Each number is 128 + 32 x the weight over the matrix's rms, rounded and kept within 0 to 255. Layers, rows and columns count from 0.

# layer 7 MLP down (transposed), 1536x384, rms 0.0549, rows 410-426, columns 64-127
[[129 114  69 131 178 146 176 143 172  98 157  85 132 106 100 103 211 137 127 114 150 130 120 140 139 142 144 129 118 137 106  85  88 142 109 123 122 144 115 121  82  69  95 139  74 151 181 116 105 132 140 141 130 145  93 130 142 141 117 156  65 143  96 137]
 [ 91 127 158 128 143 181  96 121 140 171 135 210 190 157 144 122 165  94 118 123  41 108 129 140 164 194 126 207 104 115  88 100 123 143 117 122 133 118 156 125 134 190 142 126 112 104  80 136  58 112 101  99 149 146 149 121 152 170 114 120 126 166 159 131]
 [124 128 136  84 168 152 108  78 167 165 119 140 133  94 128 168  75 183  79 102 135 136 143 123 163 126 107 107 131 130  81 131 114 141 104 136 141 158 132 113 151  54 130 112 120 166 118 160  98 166 110 123 177 108 112 132  96 106 123 164 131 101 114 133]
 [107 143 147 149 170  87 103  46  90 128 142 155 173 189 116 173 118 138 101 101 160  43  96 160 182 123 132 140  52 112 105 123 113 181 107 131 155 142 148 140  77 141 141 132 116 106  91 165 137 134 117 121 170 115 130 179 171 116 130 125 135 151 120 111]
 [163  86 113 119 158 125 114 132 116  97 114 130  57 124  94 150 149 100 130 131  41 106 119 136 166  82 127 135 104 182 123 104  48 145 121 150 143 122 145 141 126 110  71 116 109 116 181 149 104  99 125 174 137 171  94  86 157 171 123 137 129 154 149  86]
 [149 128 144 139 109  61  80 123 170 187 150 135 133 105 164  85 139 104 146 143 159 111 112 112 127 106 126 113 139 102 151 233 130 120 133 113 184 151 102 150 164 129  91 150 136 145 183  64  73 192 132 147  99  56 106 127 157 154 133  89 148 139 153 137]
 [144 104 107 138 154 117 169 124 130  50 145 130 100 176 111 179 119 115 114  98  97 130 109 131 129 133 178 119 170  73  99  38 107 160 173 140 126 117 133 116 131 122 166 134 161  76 154 134 124 133 121  93 110 172 135 160 110 166  93 110 114 138  82 113]
 [122 155 141 112 159 113 143 206 119 148 108  68  91 104 147 151 162 104 147  57 226 127  52 124 123 104 137 172  70 168  99 191 104 137 121 147 101 130 117 141 106 161 141 106 117  84 146 143 109 146  80 135 109 155  88 121 127 118 149 160 102 112 163 151]
 [ 97 141 107  97 135 139 106 162 127 154 160 146 105 133 109 111 132 172 119 160 109 141 151 176 124 135 170 168  74 100 109 176 111 127 113 225  67 108 121 184 161 136 150 114 159 175 118 132 118  83 149 107 148 137 129  79 142  88 149 157 128  50 144 111]
 [100 122 126 185  95 132  48 107 184  86 166 110 103 120 102 108 166 159 203 122  55 119 124 121 140 166 115  79 104 154 151  60 141 161  82 155 122 141 148 159 134  70 113  82  85 183 205 133 115  82 206 109 161 146 155  99  80 140 110  89 138 152 172 174]
 [126 121 160 115  98 118 117 114 163 130 131 107 114 176 124 121 173 103 102 119  80 121 118  99  73 113 146 128 142 134 195 174 150 124 123 120 146 167 131 163  84 141  99 137 176 185  84 145 168 160 106 113  84 188  94 140 140 144 152 154  95 109 123 137]
 [151 146 181 171 164 141 159 101 110  72 124 123  77  83 103 126 114 144 112 140  21 127 127 133 128  90 111 107 124  95 111 172 133 147 169 122 151 136 178  93 119 129 114 138 129  86 126 185 156 120 128 141 126 137  88 116 113  83 120  80 138 160 117  96]
 [180  90 193 177 103  59 138 147 102 126 133 100 150 112 182 154 146 130 111  89 112 117  76 135  97  77  83 148  43  97 148 141 108 172 110  90 130 150 171 151 147 135 103 111 172 161 111 116 117 114 145 138 149  94 152 162  21 107 131 200 158 135 136  94]
 [154 161  91 115 184 140 190 109 128 108 198 145  64 107 169 217 136 142 149 111 118 101 171  74 144 162 135 131 221  77 129  72 146 157 135  95 141 177 160 147  95  40 130 101  83 103 114 176 147  48 157  74 154 133  93 153 143 145 167  95 106 130 132 101]
 [ 61 123 156 126 177 198  62 160  72 108  99 181 178 111 177 148 163  86  85  68 127 148 113 120  99 148 148 131 179 151 102 107  68 147 122 143  86  94 104 101 122 125 177  97 118  79 122 171 123  74  41  41 142 152 170 106  64 153 154 120 150 147 128 118]
 [211 100 129 104 151 147 173 178 121  95 168 103 101  98 118 109 150 148 119  40 126 117 116 137 100 111  93  59 131 185 179  92 207 144  99 233 125 110 169  81 153 103 142 159 131  94 158  96 137 118 100 146 114 133 130  86  59 123 120 140 168 142 138  62]
 [ 72 118 148 112 172 176 119 137 131 111 132  80  43  80 126 145 165 161 156  59 149  99 150 140 113 145 107 103 116 149 143 149 122 128 107 178 141 136 159 162 141  83 125 134  98 183 152  59 125 122 137 168 103 117 131 117 100 140  88 109 122  94 141 151]]
# layer 7 MLP gate, 1536x384, rms 0.0706, rows 411-426, columns 64-127
[[121  98 104 128 163  64 178 117  92 118 140 184 131  92 122 122 107  99 197 169 137 125 164 130 154 118 107  51 142 101 170  60 132 148 135 114 134 108  80  99 126  85 124 122 137 127 202 168 136  94 105 149  89 181 144  97 168 135 105  84 186  93 114 147]
 [154 121  96  96  96  85 172 195 107 143 109  91 138 169  92 118 185 127 178 119 171 124 155 148 115 108 151 174 168 117 175 116 117 170 130 128 150 130  56 153 147 152 105 133 162  89 153 129 111  88  76 124  51 128 156 172 160 177 154 104 157 109 126 107]
 [132  40 127 135 159 135 173 104 105  67 213 135 182 151  84  87  89 165 107 109 125 154 111 124 124  74 126 137 177 149 161 118 135 128  84 145 153  79  99 137 142  51 184 100 122 164 169 116 138  83 120 194 142 199 187 135 163 103 127 133 148  95  44 113]
 [155  62 146 128 127 131 147 161 180  74  76 154 165  89 144 103 105 119 102 149 153 131 140 115 100  84 132  67 164 125 181 170 121 163 176 100 131  81 104 114  86 140  83 139 159 119 154 107 165 113 128 104  78 128 188 162 129 128 130 137 170 119 180 152]
 [166 143 109 166 133  39 119 143 181 143 122  95 100  98 134 100 156  74 177 102 167 109 201 104 112 117 126  77 206  52 182 143 179 176 158 142 186 144  97 145 134 116 116 102 152 173 151 157  46 109 111 130  96  86 126 147 104 172 116 140 136  83 168 124]
 [142 149  86  97 127  70 189 138 109  99 148 126 100 164 174 115 147 112 179 117 120 157 163 121 161 152 115 149 152  66 164 137 155  96 179  38 148 116 109 136 162 121 115 125 122 109 105 129 105 107 120 151  94 159 117 132 114  93 193 123 116 203 145  98]
 [141 114 120 128 131 121 158 184 132 149  88 161 147 157  98 158 127 131 129 142 100 149 145 156 104 110 128 141 135  93 154 119 185 113 192  87 104  86 123 109 123 163 126  68 155 149 140 142 134 125 103 105 165 118 116 158 179 154 156  70 125 152 116 127]
 [136  81 165 144 114  85  97 163 112 139  73  98 119 116 122 116 103 105 161 161 152  96 126 136 131 117 130  92 156 124 172  61 176 142 141 128 123 140  93 109 162  62 137 133 123 135 146  79 169  98 100 147 113  95 151 138 148 117 106  90 116 136 113 106]
 [138 121  60 107 149 144 159 169  58  99 143 163 129 121 150  90 138 107 169  36 139 158 142 124 140 107 183 158 118 102 141 113 145 163 130  74 130 127 122 120 120 134 123  70 105  88 157 152 176  75 156 109  96  86 100 175 185 154 115 137 139 150 152 117]
 [143 152 133 130 129  93 165 118  63 132 156 158 131  67 139 138 112  74 108 124 153 130 139 105 114 158 151 144 130  82  88 142 145 136 174 118 101 114  93 144 114 133 107 191 135 125 140 107 122 144 156 127  92  87 131 201 121 108 107 133 167 138 129 117]
 [155 140  97 134 125 137 139 117  96 128 132 132 171  90 101  94  44 122  98 169 115 115 132 112 161 110 119 167 106  59 136 159 175 115 114 106 126 100 138 184  80 156 158  90 186  65 145 133  82 148 145 122  76 104 107 133 191 125 154  94 132 115  59  68]
 [164 147 112 116 154 117  69 165  94 114 118  71 122 161 175  94 113 184 117  72 143 144 159  78 176 139 110  92 155  97 125 127 197  69 145 109 140  67 155 121 133  72 129 138 153 105 125  84  83  50 123 134 132 126 156 154 120 135 138 104 211 132 185 129]
 [144 172 129 111 114  92 168  99 132 102 193 199 124 160 166 108 114 163 174 116 193 101 180  76  84  87 196  93  84 106 119  83 159 151 125 127 183 208 129  94 152 117 125 113 167 106 131 193 120 141 121 165 105 127 115 122 104  90 119 112 181 136 161  92]
 [126  75 109 159 174 145 144 125 130 163 164  81 197  76 155 107 137  90 162 167  93 119 113 169 177  76 148 123 124  69 115 143 136  70  83  94 162 128 119 104  59 110 123 198 141 152 133 102 244 120  86 132 102 112 139 200 164 158 114 121  95 120 146 120]
 [167 122 124  99 125  90 185 156  97 169  64 127 129 116 156 166 102 124 141 157 143 124 105 141 157 116 124 130 146 123 157 135 163  92 145 103 109 149 130 129 212 101 110 130 140 148 145 123  20  99  96 103  74 122 158 169 207 115 183  67 136 114 100  69]
 [106  66  49 118 148 130 118 193  96 145  88 122 168 167 120  91 118 121 135 137 159  69 177 125 184  83 133 121 165 154 135 109 110  78 181  98 114 128 113 110 142 115 152  95 127 111 147 150 133 153  93 116 121 157 185 127 130 115 124 132 160 136 141 102]]
# layer 7 MLP up, 1536x384, rms 0.0718, rows 411-426, columns 64-127
[[141 130 134 147 137 113 133  86 107 121 154 168 141 133 176 115  58 115 126  89 122 134 147 148 147 158 111  78  88 127  76 106 169 141 162 132 112 102 108  86 124 118  91 134 141 163 179  99 162  51 129 112 149 225 136 104 135 133 128 127 125 115 171 176]
 [128 120 104  52 111  98 129 124 121 104 109 136 135 149  83 121 180 157 145 125 141  88 102 152 112 162 104 119 107  99 140 118 118 162 153 142 144 113 109 158 173 149 114 140  93 104 101  85 111 100 120 128  66 116 117 182 134 147 119  71 139 116 148 128]
 [157 100 156  81  57 177 153 137  96 116 118 146 140  81  49 179 185  97 121 101  71 139 159 166 139 152 160 173 103 183 148 150 117 163 102 136 118 110 145 165 127 163  85 140 126 111 134  97 143 166 137 175  67 147 147 116 109 139 136 125 137  87  94  94]
 [151 146 103 111 116 115 132 138 161  80 124  86 123 125 111 116 152 135 107 118 109 139 183 122 192 104 136  53 110  93 183  82 164 110 184  53 137 144 196 129  91 143 115  46  89 141 122 141 113 117  67 125 140 123 133 130 155  93 130  96 102 130 115  28]
 [ 97  94 189 109 123 126 144 140  60 133 177 188 137 156 117 140  71 135 129 157 125 113 104 120 101 134 143 127 118 155 106 141 101 119 139  77  76  78  93 182 101 175 116  85 149  81 143 154 191 171 120  95  89 145 120 149 124 115 125 112 130 167 122 121]
 [167 145 116 109 123  81 180 118 104 138 130  75 129  57 167 136 117  87 101 107 123 129 175 103 129 176 108  95 121 142  94 150 127 106 142  96 120  92 137 155 156 133 102  91  46 140 148 173 126  98 121 116 118 101 124 179 137  93 119 159  80 119 164 128]
 [156  57 120 158  90 157 135 183 120 128 152 162 104 120 116 166 114 138 147 114 151 125 111  78 132 149 144 114 140 167 101  94 119 127 109 165 145 113 135 129  96 114 177  88 104 153 176 157 117  58 165 168 168  87 138  79  73 165 165 167 131 147  72 133]
 [ 92 139 152 136 106  58 128 136 114  63 106 194  95 140 118 166 125 157 118 159 139 165 172 164 128 135 162 131 111 138 102 103 143 125 146 179 139 118 122  91 195  77 120 184  76 153  87 110 164  79 138 156 156 109 111  77 111 113 141 134 103  76 163  98]
 [125 132 156 135 171 121 106 188 126 121 154 138 158 118 144 165 211 150 136  95 133 144  86  96  99 131 145 113 110 131 102 146 100 122 120  72 119 165 123 156 130 130 166 120 123 160 130 181 164 139  42  93  81 136 184 142  63 136 129 168 136  92 145 152]
 [168 200 101 119 108 131 140 129 193 142 104 105 139 106 150 137 144 124 153 189 132 131  98  94 129 101 202 158 121  69  97 175  84 127 177  99 121 122 144 178 127 151 148 152 165 129 102 169 171 133 129 168  93 123 120 131 163 127 150  98 119 168 118 100]
 [ 86  90 122 122  75 119 165 141 112 145 140 118  64 104 190  82  55 152 126 199 138 125  98 110  84  62 164 119 116 119 155 108  66  92  87 160 157 127 121 129 164 107 100 143 184 151 147 138  63 171  97 134 156 127  54  98  93  91 118  73 139 129 163 135]
 [ 71 107 179 128 133 139 115 148 100 137 133 167 127  83 195 189 120 186 144  98 162 128  92 104 133  70 151 126 115 176  77 110 110 129 134 154 105 155  84 116 131 160 136 103  75 105  92 164 112 174 129 169  67 123 195 139  72 117 183 122 153 114 110 112]
 [ 91 132 102 107 188 106  41  93 124 146 104 138 128 101 131  57 114  67 136 125 124 111 162 115 144  67 108 143 127  89 131  82 128 144 161 114 152 144 196 162 139 133 110 119 128  94 161 156 152 131 135 162 128 147  85 151 104 117 183  93 135 116  77 125]
 [126 181 157 132 111 114 126 106 155 109  92  88  61  92  94  93  81 142 121 128 125 129 188 155 135 116 100 102 185 116 107  69 165 156 133 156 102  90 105  89 171 153 131  93 152 122 156  52 161 119 102 110 113 109 144  81 152 145 137 115 148 131 116 160]
 [ 83 147 130 135 191  92 108 129 102  83 144 148 105 121 154 131 178 155 111 117 134  92 143 133 132 133  97 166 107 143 103 116 137 101 116 111 151 145 151 216 147 127 182 168  35  62 118  86  72 114 147 143 176 174 104 195 114 129  93 164 113 121 149 115]
 [ 76 190 122 174 163 151 173  47 124 141 143 143 113 155 113 122 134 177 124 102 161  34 125  97 144 109 115  92  94 117  91 131 124  88 125  96 185 127 136  87  82 159 127 129 214 154 152  64 124 183  91 160  96 138 143 108 114 124 101  99 145 159 116 215]]